config.toml
n_layer = 13
n_kv_head = 4
activation = "swiglu"
norm_eps = 1e-05
positions = "rope"
rope_base = 500000.0
tie_embeddings = false
parallel_block = false
init = "uniform"
lr = 0.011
decay_fraction = 1.0
Each number is 128 + 32 x the weight over its row's rms, rounded and kept within 0 to 255. Layers, rows and columns count from 0. Numbers have three digits each. The size before them is the row's rms in percent of the matrix's.

# k: layer 8 attention key, 128x128, rms 0.0521, rows 109-127, columns 0-31
# q: layer 8 attention query, 128x128, rms 0.0523, rows 110-127, columns 0-31
# v: layer 8 attention value, 128x128, rms 0.0522, rows 96-127, columns 0-31
# o: layer 8 attention output (transposed), 128x128, rms 0.0643, rows 96-127, columns 0-31
# gate: layer 8 MLP gate, 384x128, rms 0.0745, rows 0-86, columns 0-31
# up: layer 8 MLP up, 384x128, rms 0.0743, rows 0-85, columns 0-31
# down: layer 8 MLP down (transposed), 384x128, rms 0.0745, rows 0-85, columns 0-31
k109 101:141151120114106154094127193142146162114123081110086116182135137137109172124113156169204176139130
q110 109:138162089134121082116096189108098162183086080128114185148123108146049136060172092086181098174114
k110 104:169140097114082120093081153077168214146115125172090105135141114110127159079107176123156142104122
q111 106:106124104089125112095085128139171115102152112145193147121069117149128153120124155130167171073097
k111 107:186109156150145168105109102117095131157153146139140125153130072168141054083057117074180128088117
q112 095:106129112098132138129133172122134115137077145157128121113123101099156113146090127207148161110109
k112 075:194094166129108113100085166118140147155128173130105145120123157097084093133128163077122150116161
q113 096:092089169131153079147122137047183129138111096132073173150144132127145131148104105112114160148129
k113 091:156093162164159168125081159157143157138108126149107192092153162091130126135082134118208079157092
q114 078:078113148110136082162122131072150195130091063151047155171120132147119133145102088119133159150142
k114 091:206131127158170098095199163136139136162121117103119154108126143123144049083133139195129113153120
q115 089:143127131147169061177140170142207180125082119125047123118179167147142134173080129097102211134136
k115 086:149169085150133059099178158149128134110154091173134175147127104100130113073116116127132121143097
q116 104:121099117147100141093172164086073093175123197148145118119100055127110150146170170170173101140163
k116 117:114077102107104125097201108122088127090126131126191128116165106171186121163123130140137130138140
q117 108:136108099120161099173116099140096136086105146119089120144162120179153215129083085077156159139157
k117 092:094147152126134105178099112167187119116093169127123139123136132137128112131103207125143152099107
q118 110:087126140123073169110180106110059158127169139098207131123092080086130126101079146102162088128144
k118 119:089156099154034148128124109120151102118120134131199176106125129137139117160068176127131140124084
q119 098:147136177130127176120143174194113147157141092116115132143175075108065088099110086097107135111172
k119 094:126112121139135155159142120114174199159105119124172100121134113200105184110159106077156164109144
q120 101:114088131131167127148131042168139093133121058166135112158180134175120116156081144155090124159147
k120 104:120064079110077084129169118133113111148125055114159148116110101169111157105096145143097125119134
q121 099:119108082153102151152091104146129181141158126144106141170125128109176114097147123118137092150151
k121 107:105144071180113170199133099183165120121141083126134154124169209095110104072106128110146146157148
q122 097:122104154123131110131143111094114104172094102131131093145077101080086073155147177150085177124159
k122 095:158141075151151109094168117124134111093117175116170112112135132153141090144155109135170165130104
q123 099:069112137129102096177115047148123187119144104157139146191126143099177119083095142124157102111142
k123 098:113129145076098107097157081093110045126109132113062131129101136149235117164127129080161115111204
q124 113:077082110139165121140163108116135161178116098101092121122144177069068134118132113146114096057145
k124 100:146111088117108176094156144181139138161125136091158117132106155182166159140139095133109159135084
q125 113:141082080112150141131118092133097170180121135137134132125139106225171119103134084130107163166166
k125 102:176158159109180084167165128149131133120106161165118097206129132121131087118126148131148120125163
q126 111:129164129101125052131184043128148135138117116064178158080180123140114088145139099180091122140154
k126 106:163105090162124140136102115133138066118122126088082148126157098133161095177058150151119096136155
q127 096:091181153167128108155078101145139151112175082087082098095161135114094133139163080086123131087147
k127 092:131187156148152104108130122114153171157121152087091138114141128087103161146108156112155086101092
v96 080:116161139177157139083110091106202175098105080148117131161148091066062113099131159123126121099162
o96 078:075192134090145123160099112240134071165149126134137124067117188111117102067145144148105143046095
v97 085:125099117136117105102116177151095096081156157175130152101162083105068099154134112184176103126140
o97 080:123087119128117171124146221125153066137135137151117091141124133069175083113115100122118057137109
v98 080:145144054169142107129113078108135102080153146121187105088112130095162110162118089151092141082135
o98 076:066096141083143185130164152131159150126132133147147125142159156120156124201091150176190119122149
v99 073:152161124105138141125159132121085122187149089103096133132164107107085177128156141154126143147080
o99 071:061141121178131097130159129087167146117065096078116135096134134152118105084116117079137036159174
v100 083:104125136094117128159130123157125165135208125161133148111133101148097128087110095153142090144159
o100 079:096171193164097102130138150109136203168124112210170138151184128098148110159110193165132117123097
v101 089:124118129106128181094130135162110147123231164142142174115102149077177153138152134166136088143097
o101 086:161150143152129152133167137098152111141128170115094116119117203137113178208165140174133103135161
v102 093:140163158118140124135128140149107107146154105122131163110177079115127169156109200150108101046180
o102 092:115131116157104143171096135101097114136108067112081090125073131131137179133153140090150095104125
v103 088:113181141057101170103104093145139120072158094135110126107160108103098101146074123171180138119201
o103 088:061190113148152082085152105094103119164116100087121124071175121101066175162115147116110114162114
v104 086:117086123191172095125137177096104168120169129090082156186109094138098099109057163134122194202056
o104 089:109163102141167117111116183186089179121116155171136145184141170120137154159095089170149099098109
v105 082:117146133100122179095192109113072151162136137129107081163098121062164141102187115141161127075137
o105 082:119129158102070081159067157133116122106137120139106115096169198135110200097111177132147100117127
v106 093:126127146140116121184135142162121091068203139139075110166096107129133161116188092141086154089088
o106 094:143120115168172161144078053147114120081167119114153138159065115149113137172167172184134117162097
v107 086:128108147166108143100111091080108164156127085117088099109154107109157144133095148155112109078117
o107 081:158117130138182148097162123116125178109116139091112132168119165145120184108155144119202101123147
v108 083:111216105152105171081094157092171094137104178138112110134161146131110129159128054187140145153134
o108 084:116054107145108117067113082087168137161132100145093114158092160118175105062144130163141110059084
v109 079:127111130176107074149115146155176158119149147111197122066147144114147141163127172140101169132114
o109 081:121139161105108120159197107098145096059181060120116166135133154112124122149108138146133068166111
v110 082:130165126130138123169097142214180102128120121133179158083198122108122117068105149125147144134111
o110 087:137118116137152150172167224157078113134114147091182103060125146118157183096117076165139095081107
v111 083:114144126152145098143153128075129114104149137109192175096150193124141128136107148101189115116109
o111 083:136199096151124101116084096152123130109117189147132131113078078132121121093141127114087137169113
v112 093:184151137115086046104087174122143095157080089128126109202125107121111165155122127127159135131169
o112 089:112115140081136127085128186119133066134176090149139181147114146147059113133182118129130137121143
v113 088:139124052165105147137122154127131136165112161143138107117164101197143172176071097130162119135151
o113 084:124096094161135146091158190169140130153120130206121098086086122107103151103161120153139113180063
v114 087:097105130193153142133180109115135148105110111172128148104142157138103093069103134136074145191174
o114 089:117112112193168186124151114137111166182149219153097181117082085108077073100138192102177167125150
v115 080:094054132136152174137128188128197117147114133151085116149091153140120102152107179160132166145171
o115 089:091055141215149151126053083137111105069091112108187125133115149122117110108172092155126125116118
v116 088:122121141083132175174180118142058136111113084130129185099096125131122072145069169126132162120086
o116 078:094124086126106173096183121136174141181086099074149140110103099176132146116146120162117106127161
v117 085:097110092097176134165123173083091150144083078131103115102128138109054155099048122140093086088124
o117 088:114081146149093099137109117188172139164123100076067187134126115111175152112172104124169124109151
v118 088:127110060100141136112149156172154183151147142145110170125147160111107133146087134139079166082115
o118 086:141161142154137059151148154126125116142086086172158155177168151193113097106088115084142118131154
v119 084:103099090109146137086085163145196145140109139099085176091090151214138138174134189125120125105122
o119 079:177107138152158127154147143071114098167110122087187121140175104111107156151150165118151159074151
v120 095:112121169129155126170167144096111123117151094224123118132094150144100111157161153116112042160168
o120 091:117127130094139090131075153133103137112156143182075080142154127143126085180091147091112099181119
v121 087:150138101210088110174156129147154098178170070122166115121093087096185101122159128117153163164117
o121 084:094106093159143096107126204095096148091144157176131137106051161124065150171143163105111113142161
v122 081:174147108147178111117136093117141127096040108134093146058083119127173112083168102138103152157100
o122 076:126113123114105131146112159115093133203177093134126142168085139151142120085145208133174094089178
v123 082:167164126111156142117128130085116165183111072139079073142151158133118078169168155116162160143115
o123 087:085117125069155079102172101156138129152158146123119161127134088140124119088134051098093106108190
v124 078:096203169129101110132126132102075116092099161104225101145132141115106127130156194152110121162140
o124 079:152103107140071098129142070137104088086106175126107143164088110148071183089161179129122127144065
v125 084:149186170129116113096111150095100083105166160143167113111175115165089143140075099139102157126128
o125 085:134117139125122104148122153103140113138096110106113142184136105173182114146223163103112144100113
v126 083:106093142131105088077142112077147081117109162131134141064126123119125137083144105161142121134044
o126 088:127116135139180088139136064122166113122185133095138134131074103062057166151140129128139108161148
v127 079:120112171137089185102086128124087174096081112151107123075103108141108131120110131150168132120134
o127 084:146061123083154101180099191138130114137063166092090160164126124167089134130125117108113164134109
gate0 106:106086108169092088127131114170105132115174159148119166090156112146146148079053148131138129142127
up0 107:125117203133122105083159142073105103105129069152142110144088155083139123211139087104104086125008
down0 109:157155128088094176150121153188080134067107098134140152091134148114117143165150146133145135152085
gate1 100:189120074102092141109105141157101141067140115149140127094165108197184111176131057090155078149149
up1 093:101143127103093145103132139069075103131144143179144132164171145150181053128148114133135120173118
down1 097:133105105157167087163135106163143097162140140163096131089161118193117139088139105171136128146087
gate2 102:091155146152115144068069107076112096108142135139173102204119200086111066157101085141179144150137
up2 100:120152066128152066136103138127072170128114145141088176078159114140174187108112191109158131148130
down2 101:151135090157077111145086113107099152140112097149121167124141192135064079200227086142165117097154
gate3 097:101162135144082093082185129155108088163074131132154180139171101118122157170126109116155104098144
up3 112:087127098157122159153109124047111125128188129140144105152107144088058156105132204116148173087145
down3 113:095092105128134118136105046125093122151150122142159153138124116148111100125129149142106117087196
gate4 103:103118161105103125088126099105148187113196170148125128108164148090104143052173103160103147061080
up4 099:101152174094163126135146134113183145189107079094119154109091069112128097144128078123177066180180
down4 094:143075142135089103164157113119157146159217185105172182098092091125091118133046173129109124146132
gate5 101:174143120122122164078102148181097149117092113088144083146179133160077106144138110072118190065126
up5 101:106185134090131076098131144117115137154170131077136127116159127108176176137151139178140084110143
down5 093:082168170187159107123139138120135135082144156061125088151091135088133151114126145121196099090151
gate6 100:093081107108120125136190110155118176166135142075085131102153131129180119152157079173123140120172
up6 100:164166105133142124116141190110155090131087168092093099109142155116151124140163171123181177099148
down6 099:096141126118143128144126149145147146131077069134124107143064130090129114116169126103184169154109
gate7 104:115155180143119102071114127153121160137192144125164091086155133120104090120075160074137161082083
up7 101:174077139129182096151125170184170148189181088088150184105154166124095109164097077166105179150123
down7 095:117170144096163131087104159093119143084216072146078116127148114184096119133124147091114108183134
gate8 105:149107105100100104133123160154088115105136180120112176110125086136114107128084137150125170064184
up8 105:149051210159082127104118104132112131137071091133124148112178142127110153109119121148149137091114
down8 104:154093146147156101174201120137084137144131099110068131162109124156182108083130096135116091138116
gate9 098:188146106181117089085171128103081141159095142087124155146168132102132134134141070074144104150140
up9 096:101215157177107132038116150115150092159097096142113114102143129180160177114120139169161065116138
down9 096:093119135094191145086079204164124093111155123174190168100078161194081083112112114071088116162149
gate10 102:132087144082084091175076109172093127102169188126115160127108078150090163128095190075100099126095
up10 101:171162099148165116117164213105175083097137089099089057047106119115085142162130134128140136185074
down10 098:143135131127094113172126158106106101161163111107130156123152159145163148145165082087189110145104
gate11 096:180102102087131173094113107096141114150125140146166160174126125118136124120172169074172132107074
up11 099:117151147136077122100123133193106104139142190138159139086061167115165090100104137130124167094141
down11 095:095104077133157130102143124151124092135132103111109115167098119153123190082163120166147135185150
gate12 097:153075103107127110165121142097081102116124117057098090117108109082125125108106141076111146081165
up12 100:159164118151115101114064162106121150151138123109171114078138099098137109195115120135150143150112
down12 106:123087126142142130148154179072102129082125117153163185185117102142141146115105132092109082158094
gate13 104:150072158178146140119188093096114135108124100137218144097152078103129147089120151089118091110167
up13 100:110128144127130173151177148169159100127174134134129091130125081101115098125038146148129131166059
down13 105:182111089159170089130123157116156140169109120140121181203170108148137143138094113091114090123169
gate14 100:158137140123143150138130168124166045165133145108136126161073197126088108146095081130119146147111
up14 100:099140160160127167133133181075047128130126133137068094132088121109150103154142126159145134113185
down14 097:162114072141101067104136139180146056115155122096119076176154161129112164086083190075141149182167
gate15 098:149116118111137179139194128105112130151127138145119171176146175151092138127135103117154108173112
up15 104:139093111143142124125046151080119086177127119167113169138059159101145121136143118118112129210159
down15 103:110178156194086086093163165171119100146180121139145177110156105148180142161125122127087139102104
gate16 095:151119140099141040138129123069116181131159100178141120135105193127115103140129098107046133145137
up16 094:153184090093128107156084106125165105115191154164111133115166101128140150093148086120097155068114
down16 093:141105083132114101065130148142147177107185103091084080139137095138079162136124109128150139114123
gate17 107:130140136043138130092131118179112123098113104102128167177150123089152097119125153090132154141133
up17 102:172146077130084117119106105091153135127167114104132086087058130131148183145123114062069136119092
down17 101:112126078198142072166141129173165179132142132121159143134168197149149082168081101130157139110107
gate18 103:148128172103046116116063125142087131149104136095118123150110154165110131159088116182058094168138
up18 102:102067125183128075102128122103045125188198108201155178123120079132103135162145059121130110148133
down18 095:122123174195129151164152122128138163156094139139127111137171126148157126108163175096100127066184
gate19 098:157106122149179079188149162114129125149154142149149082143097104091116187106117156136175097101169
up19 101:150204053090110108134129156143141140141122128189145137149108108092121122118184114155118135145132
down19 101:030146123174155144168104068201115110130057117143104127133174112123115060141109168125117193105121
gate20 101:171175074152109138198113142128156175123232167139126139156182095111111154102114153162145129074135
up20 101:145127154185041184142098131092209137150129091127134140178162151169080094121149098085163116087109
down20 104:119121100084104169172114142082167096108093133150151128109134109140136154158098089074161157126123
gate21 101:198130148094082164149164088094157125089102095107110190138099089123161109159128126150171155112062
up21 100:139164120154174080118138158105162073107079109158168103118095061133093130156141146102133116111117
down21 098:159139148059126170100131087133159134068118157108103160138158063123137179165193157146094180115077
gate22 098:114155115095120125156123066110133130107174101106125147147125164154089115145125145099158120139104
up22 100:071148136176063129151123107103142146108125108161084110157106132137130091158146155079133081181127
down22 103:115117134114184110121096186108183135072177097143115170134135118149150133067109152043152147163116
gate23 098:117130140141111131125126105083134093136086188077162089095099158177089168071144143123151110111149
up23 108:152164132122102144145160124144238093164120145123115191076144092188164134161113141089160176133107
down23 113:185103133085125132088091081112137106113082129139117133137109103147073104119227146137197134126079
gate24 099:106155081131140129110148122132198108093092117114112089093167173119153130057076113116138124100126
up24 098:054125151198148115156128100130110124200157101137117130156116128078104165122137059048145102190091
down24 103:104159145114123150119068129140089149169185104148101105068060158123172150146178123108126113184098
gate25 102:185084082111173091139086118131129128119166117152138135074120094100172090077143165111099127117129
up25 107:142142158193165145090112145165106128140103142141100135094075111097159184125135152049082107136152
down25 100:162181098156145173180090139071083079121105112121084132136168115120127108053127130116152150150122
gate26 104:049108162154142181159113125129118084130146158175185142172170141078123094151134098143151137130140
up26 101:112132118138132115084107114155105075155149085115072140113090077135143127203176151112134065153122
down26 104:075124098137106132134116109111206123141150137086112116151135159164125103119164127100128119148094
gate27 102:157106064126085134078118109089196146125096172112176125103106122126103139123113177163094123157182
up27 108:112123121111102185118069150139112142092125167119179130115209069136124125165081154131156109114125
down27 106:220134158162142148091083157126131177123156132121167110198157116109159174175120139189148132138148
gate28 100:152178070160111177143145088135097086146121110071103141160156152156164166177090157205166205103146
up28 103:108139075113159090133072092180151111130123136122132108171237122170087106179150205131075146121157
down28 099:136120139112157082128120035040109118098155115177087131110176132102166104073116126115118115124089
gate29 099:143133134082134133088118172082174146115145091080168165160127129075096180157137187099174209143144
up29 097:176150119120125104101118194137102133125098129080157123101070132136182160141115191113204185136083
down29 096:122082155146165162164117159147128119098129109176127170119206130170100138046115101187110122111101
gate30 094:070139121137085104097116147103122073110148163153125149105125122144150161126102121122166141102167
up30 092:073120144107072130125160126068172084146119106131097128094098079175099152106129147121101098136118
down30 093:098134136148076151102137101100107119158147179125155132110144081090090159125123169149174076064159
gate31 099:128129135124130048128165178144091142148110076129117140178109108141114126103070119139082208141171
up31 101:143173115112123183132094150152043051086133148076101060120164134170157076116121166111149100111122
down31 099:076168159161085190168115158089105128152078150104134116083156141170132113082108182147147083123094
gate32 104:117078134211174116165168186089135177129125105176142124123157126137082106124094176116121177033105
up32 092:059156169137151151227115159095103137119079181180185149117133102195085157127137104096092102028113
down32 098:111138194226113138118132108128120168186095189182112137141140112219141095067145148145119158132078
gate33 102:099108111150135143099155140116158106149166114134165139156106116121092157125107097192127082072098
up33 106:149169072085104155110089102139180088103170131096127146060123174141047112175122082160141097071150
down33 099:167130138055139108071106065123144110133108096105062162125073103116156192112101088142040119139161
gate34 103:215138097163146055131153075151220121122108087132176106120103165114133187138119106079128097109137
up34 096:151156096073129165099056160061135118125186107140147158104126139110148136129114103103096100181123
down34 094:113087143116146117153124168101101149093065165076183062128122090149153064048123138090158150129125
gate35 102:110158102124085132099122145169138133138120133074074127181116125119128236162187120096103114086191
up35 097:123151138178184162139133107123123105197094127113134162117116178156103153136110106091115100114105
down35 097:159163105136187124122203155126133161114081134081081096118115187127123089106099098098098122134108
gate36 099:080064138150088185140191115176163132188129114089120138159110081112124129115086109138161176113171
up36 100:092184084102150101177182133121135138134094105172143112198135144115184111140098159115151162146110
down36 092:120085153131105104100105128106094126101168105086056207074159089078124058169161177134091125119063
gate37 096:135065167143078160171176103109141082152062116079092141153092084100117148081199192128111136116123
up37 096:102125153202154130162139179111171163092097127102140126157177124077088168066167104090115128139137
down37 099:092127112157165099088135095107107138125150163160086144118171120105177184154039101159150140136147
gate38 093:109121148122167067049117161072136141101123170100153112119103128164122203144159108139142093143121
up38 100:154122103045131144144126125098132153139103127125170171112133075080150114116120140124138170125120
down38 103:124069089148134117155142116087108134173138091145154119148145136061056190094121133129138058138095
gate39 098:135100152120091123173093167120150102188086122088058106113170158100120161170120107103193156133151
up39 094:099149113097155139086149169114116116189138082156114169174134079095129138142116098064119151145136
down39 094:174130118166123136113125050194161126113153211127192124116122154085159085157120190100141193175129
gate40 102:151135151142102083143114094066126137135086103208106158125142128132137153108141150105164130143179
up40 101:186128163083195141115127131148089166178134171151056090100140123142126148108080113153172119139143
down40 097:116114079168104103084182104079165107077221119190085164153118079195149120073111130111109126163195
gate41 097:114188197067164158103150137139173157142169126121163095136079154188150083123069080101118146187173
up41 092:130162134135115134121079133107153199116141077100154181176090130113153170146078163093075117142070
down41 093:136083139137158099163154122157112111122075172066164139139175122147180170180168109134144092134152
gate42 103:151195171140182167117050157146144144138095056127157109175139103143078138172128076068162119158106
up42 100:139144161088131100148128132076153097147104139139179123104133114143106053172113115142105132156125
down42 102:122115142105113048138098189072096101126134162161189091094123158178093156209107148101064130096191
gate43 105:157098123133104090161051092087148161151144150094140152157145105177094075082118127161130146134182
up43 099:103076124139088189198116089164134190117124097132124164107142131122161145163148138107175131126141
down43 097:170117121135156133153130064129113100157108142127108131052158130099104105179118122110126154156136
gate44 104:065109106104181090152121162133192061120095185135147137119099048148099131130098094094167134139130
up44 105:125172105099148110189132214080077187201141126079086163127164174177099120133144137070145152157124
down44 105:140134129124140090105173210056114076094119160050092148154146135129125094142161091058103117106109
gate45 107:131087127118085078148079118124117149161190103164133073160081187107072127120115089149117085133108
up45 106:177136093082185102184130130120126137128154056125158111130086151162101139114100164122123081104129
down45 102:140089140113187167193166095103086152131137101114094111126106117129165139139109178110194137114165
gate46 098:162099141126153147123161149135182174101143162135125100120127148132124081131125168127170167129076
up46 099:103135123111125136103123067073122108127136213062109200109094102142103047144117119158127133152056
down46 098:169153065152066127119120031081147126191131100039124102168142131136109130110110145182139159100061
gate47 102:148178109157171146116181120183110127160172153115188173090112141179153145077084167159150074097109
up47 103:150088097117193176064153122124169123119162164161089185138079110058103166123102060116108092181182
down47 101:164092151109148105124132189190138145122122067155109178109148120120105104146180119114082079069055
gate48 099:067195133159145179152138103179072135105088159117136139150110113154121169042111122122134160079196
up48 098:153116136166132114099136093148104120165139034169141115135128122136092117120095122118069113139049
down48 097:114110115089097149119132144178136188112053110180099114166125138102112102203148165143169147119103
gate49 102:100120106090138071165146062097104115155163174095169152105123074120102103165153112137099125118135
up49 103:144148101101095074163117130149121100066125183093109161134116087123245083162142129147120092205119
down49 103:145171119134151166147151129099101104114114161166118169059110100186152131124155128105114131197101
gate50 092:112074081140119159079191105145120164159085109082165095150117196133093116174088130099192166136102
up50 094:140075139129069142119135106148117129091111107151091132154159071105153152143137178141095108119153
down50 097:193075111164105147136095090103134118153189116100127160115077085158103095118142100196140126109093
gate51 103:125130142102120107092176117120093088131135166199106102194120124091175145111079153161100148114174
up51 098:171129133187167141111081118117086079107121140052119129130189133127110115188116123132138134155086
down51 098:177097043070177094145099108121132223081125139107159166107185142143137191148097089144101068130057
gate52 098:073168101130182125136144078205144161103102162153167175098128178104103160146121111146120131086165
up52 100:104077100061126156104077128115120138104151194109102109115112126113172193149119188154062139126160
down52 102:125150135156158211106126165123111070147112126165094104164120104093160119136090113139141151110173
gate53 092:140138137065098090119120125144159176118116131116047162095133104139091077135134178138134104079101
up53 097:155157055166089139155162128144108170130142141139114113158138085136151155134186080068111104088160
down53 100:110184153110124150125074210130125123088071091112096095111102135150133126179126093067141076159209
gate54 099:114099088133168109123081143095133153115142074130182160127140082174101078069188114114083096173151
up54 093:081115143118112131126120147115112146131077136069120103151084159120147135124111107164129085100131
down54 096:124107134116076100172097057084144161115129127128170183089089168134130060060093120137130058128092
gate55 093:110189184131128150164106118105147096096066098140110141166067170134135163104167099112158196080094
up55 097:143116134168096093090136185105124161142118113129167163114121116152137148116185168135090214111141
down55 098:114187119180136140104121132126141087131150160139114075150117132150158136166133143132090094164088
gate56 101:079139066195146175184144146124121159135139102131115053152097123107099206086070072202130119078179
up56 101:071095111111149123153063126145090124142126161152095144147119103123121084119118151067111126158082
down56 102:065141117193132137168154108153155150082101189109185147154111115137142123180182160126144095142175
gate57 094:135089113068111109100175117140143166149107131132192130133107137153103169159109139131092130117130
up57 100:129148128143140123103105123127168202134112066096129127135148193164100133132162109104092129177127
down57 096:190148122167119165124152122172176179169163109119139107153146105155186156078076144114138050166105
gate58 098:111084168105128106097171129076224125073160162070144100151096114091116112109149088128183221120081
up58 097:166174096087183147197111134147135183156125100180174139097127126196126157168128110121178216125155
down58 101:123115116109144098110164137065127141144101176132086133092090127110077160136076136133159086157179
gate59 099:216074104109146139106101165081141074119166130122138142158122108158166115117127087149163140124088
up59 100:161087114153123119057135199123127108091190128177094166143136103093056073140101101075146146162153
down59 102:099146144058116157164082094046143172129135093199120170150115135111088170113106124162113081118134
gate60 102:095131132178141126144107117148151161131109065134123118106132124077076127203191091143137153155167
up60 110:120091128143143132113104104141116122199131123148124135166133098127208149166147151148141121158150
down60 114:147107150135104149128116041119086173116149123083091084147090150133109115087182118151186160160141
gate61 097:145151085124086145155111132087149128146111153091116159137117101132207129143106146107165119116175
up61 102:121127150170094103120116095079116131118129118095109173187123063122137081084153069157079116122139
down61 097:130055109158130207131112174102158166157119154117155127154148149117156171120116122159155120154099
gate62 104:127112111156189128086124158117116138156156164098137149137160142154090181122127099145119141116193
up62 096:100130164158060088148049113125119113159113148069188128103144104143105122135106143150146139177171
down62 096:153152180218147069118105020096143130072124111078134078135110156175181105154109102071131126132134
gate63 099:131090147181173113104156106142139195120140108198107119094059127135187083145102119195147181148126
up63 100:107144135153126168132126156161148167221090111192160089120130160111132164132094062096140200168155
down63 098:128138135116088134072141156117135117134165175132101118098124085081124127149146129103143104101081
gate64 102:157133162159102124124077139139202133133145143134204138140166132078136119074103141100123167115180
up64 107:083181137101094118139133082135069110131095135134107161161102196101110099134185125095136174100150
down64 106:055091131125113121108151089103131135146112136088149067140085186107097126124105118085139083085113
gate65 101:138138159124110135129139141102113087172159057148123089117196152131108138138105107072095225136085
up65 100:071130202085113175161059128162121121130152115041155101135165144170102115111120153140149113132115
down65 096:144062183156144128156159103054138156144154064159103113091140161089132084100088116131134124137101
gate66 103:052101180136109181127121125146146125134146097080109111115126184136065144122150139155140169142127
up66 099:119133144093104116133160142169119073102155144138122105129153200121149155110128151146164122124115
down66 097:099103103142055149096085120162108118110098172114171133164116145171128141104106156121118158112141
gate67 098:132106106158098132117127146102169127191091100093114137165124121072091154097114080115100031131164
up67 103:112097188134101164128158080123123115137159145126074149143150118099149147123094131114139112106089
down67 101:118065137105108148083115118123108122175103131187099102130116107174075171111119105089149093090189
gate68 094:150109084112118128118158153106150082110133156080175146157159117109122151168181160113142147090162
up68 102:114087055109062096129133136090118163163159095106090118148140134156108188083142149110090090159103
down68 101:150154163178091089200110106121118128112138185100113118124172087108146114088103062112144161089136
gate69 098:058160117173128189105157157193161127106083193125107169130059126115101055128096114116121066090134
up69 102:123177139154177124094113097145124153128106085102121150125105106105135094113094155062135147091132
down69 101:184080120112201108117101084106112108108168090149064171160205097118132149113159141118133137184148
gate70 107:081124052117061141128136101099182185121154142148128116138209157109081117075151103093167133150178
up70 107:119148139114118160118110167122132110145113127159113122135136178124085118057149156124093111082166
down70 108:075150041169131081152099115127080136086127134186183200179131136128162169148101048110120083107120
gate71 094:150108121103111114091174127098148094092110097063101089166122122087150173158101122065192086126095
up71 094:118142074148158116088114146103091154150122106136109143156140162167071110177123067137117151164117
down71 100:177082110147144201063129054145131116112110111114137102169115146104197098075069124163117134163109
gate72 096:133157088055102086096132139173116136088164136135129176111090080115182102169177164208107090115112
up72 097:169125113135118171093121168157115104135104136137100115111136161100151056088156136135171124084178
down72 099:099214121122027125185125150160112180123104161088145093104161157092063114161145213051140125118082
gate73 099:069125106159178120066133118077161102128143125127128127152098151105133155118063081119184109152081
up73 095:119128109145083167181126096128133136165120170148132061161122131102113098153114168108130118093073
down73 092:088088189123084124095123198142089157094085127094101209094141137130183103090206107117150118154102
gate74 096:110114135130172109187150135161171168119128181112154169125131142130120101102144132109074088137099
up74 109:100130098084144113139172145106168138107130092148136126181129126137144101131125136166181106112120
down74 104:119162138142127135154116125129145118109207121109116143138149139108125109106154156184150098133128
gate75 106:175122131177085130190132141149062155132122185101150168109129098124094151188124136120148096092156
up75 105:121112121088126102111127171118120173205192102152139086184113099134200093107136090121124144115067
down75 106:108132122092119132123115213146102191154050108118086168132164116122077167190121115172069161106106
gate76 103:154085148143128127086138139134109119102103147133136105138164074182136145165098150085156116124083
up76 097:143120135128143148127104177132159169191119084121164102158188114127109148149186123113142153134103
down76 098:104101148083137069111150138177121119139150108114090197169120157109160139113164165155121122105163
gate77 102:123147130125141136116127046134089111126156177179097092104122122121126089201136118121138100102101
up77 097:173102131132125138114081121132189103095140131121150153112128170109153133090109138141139138146132
down77 099:131123132121114078105121114113108097156157165097164100150158146148193181145128087105084119134134
gate78 084:084161170099100145125199109136107125059199073102128117131087128124147113119133159140137123109125
up78 113:136100123106176127101075170114130084162051123101097124130148117078133160127176119128155181110108
down78 111:163061093105193123080105169130133125136038200130142109142108085096119172139125102130115147139125
gate79 097:123145099108164154134097165156061089160089102122171118162148149112113098116113143112215118152151
up79 100:101106168198123134124137095168141141158168141152151176188160081103108139087140154143131170103091
down79 099:117106098120117130161191088115125143201143098129093140153161121124127106076111097159120163154173
gate80 101:123180066112103127184086126120129125156074064125113150145148177119106149104082116130124159087111
up80 101:159159087137102107114099136179116153119093187107139200132192159103116175144113157107096129130130
down80 098:184107098144086073129142221156122159128201101105148113088140098154069130162148142087096094153135
gate81 095:148081137143108107066180122136209184076098132189103126165071122136154126104196125099186136149122
up81 101:069147143106089146101122104141111078160146087092100145144077097107149111155102031088087186120090
down81 107:141100106151099168057100079118198163155147153114109112142152146092185021123051107098117166096127
gate82 101:145119134116123107117111166120075115144171141145118124142167126085079171064116172101127165072133
up82 098:111089131128125122131187128095122096128135093173165107135183168225142144119173142190134117105067
down82 100:111136156101165104112160161107127132114105100142120095156165133139129143058110160165190165098114
gate83 104:137081070107151053116169149127130173123125089142144129116119113099111091122125106130124181068160
up83 106:157120154046147142120150138141156134147096101161167138112065131141106158049158126148117142105113
down83 112:083118157127162145130114106065150125094124162155160076191170119087170137134144098121124142138181
gate84 100:166177181143098088139148121053068146163156159115085088071169119088106167152057174136085155131073
up84 102:070143147118121148209154149129181122079139144104091088146150062123106124109161135104102134135149
down84 103:121107113159127144130096094052161141113142140142145148112152140118116142104139021164112139144135
gate85 105:105095159102108148113079155122123181126171169102118141051082117152136141160107155147194167087080
up85 101:185046149103099157111146109162116069151184170152137160069111103115138108146149145111129112132171
down85 103:170123092112158086086072077160180117088109187121147113100105121163105092185120166127100139102178
gate86 094:181150189075119131135127072126110204106098156091109070167124110140068145132125120102137186111156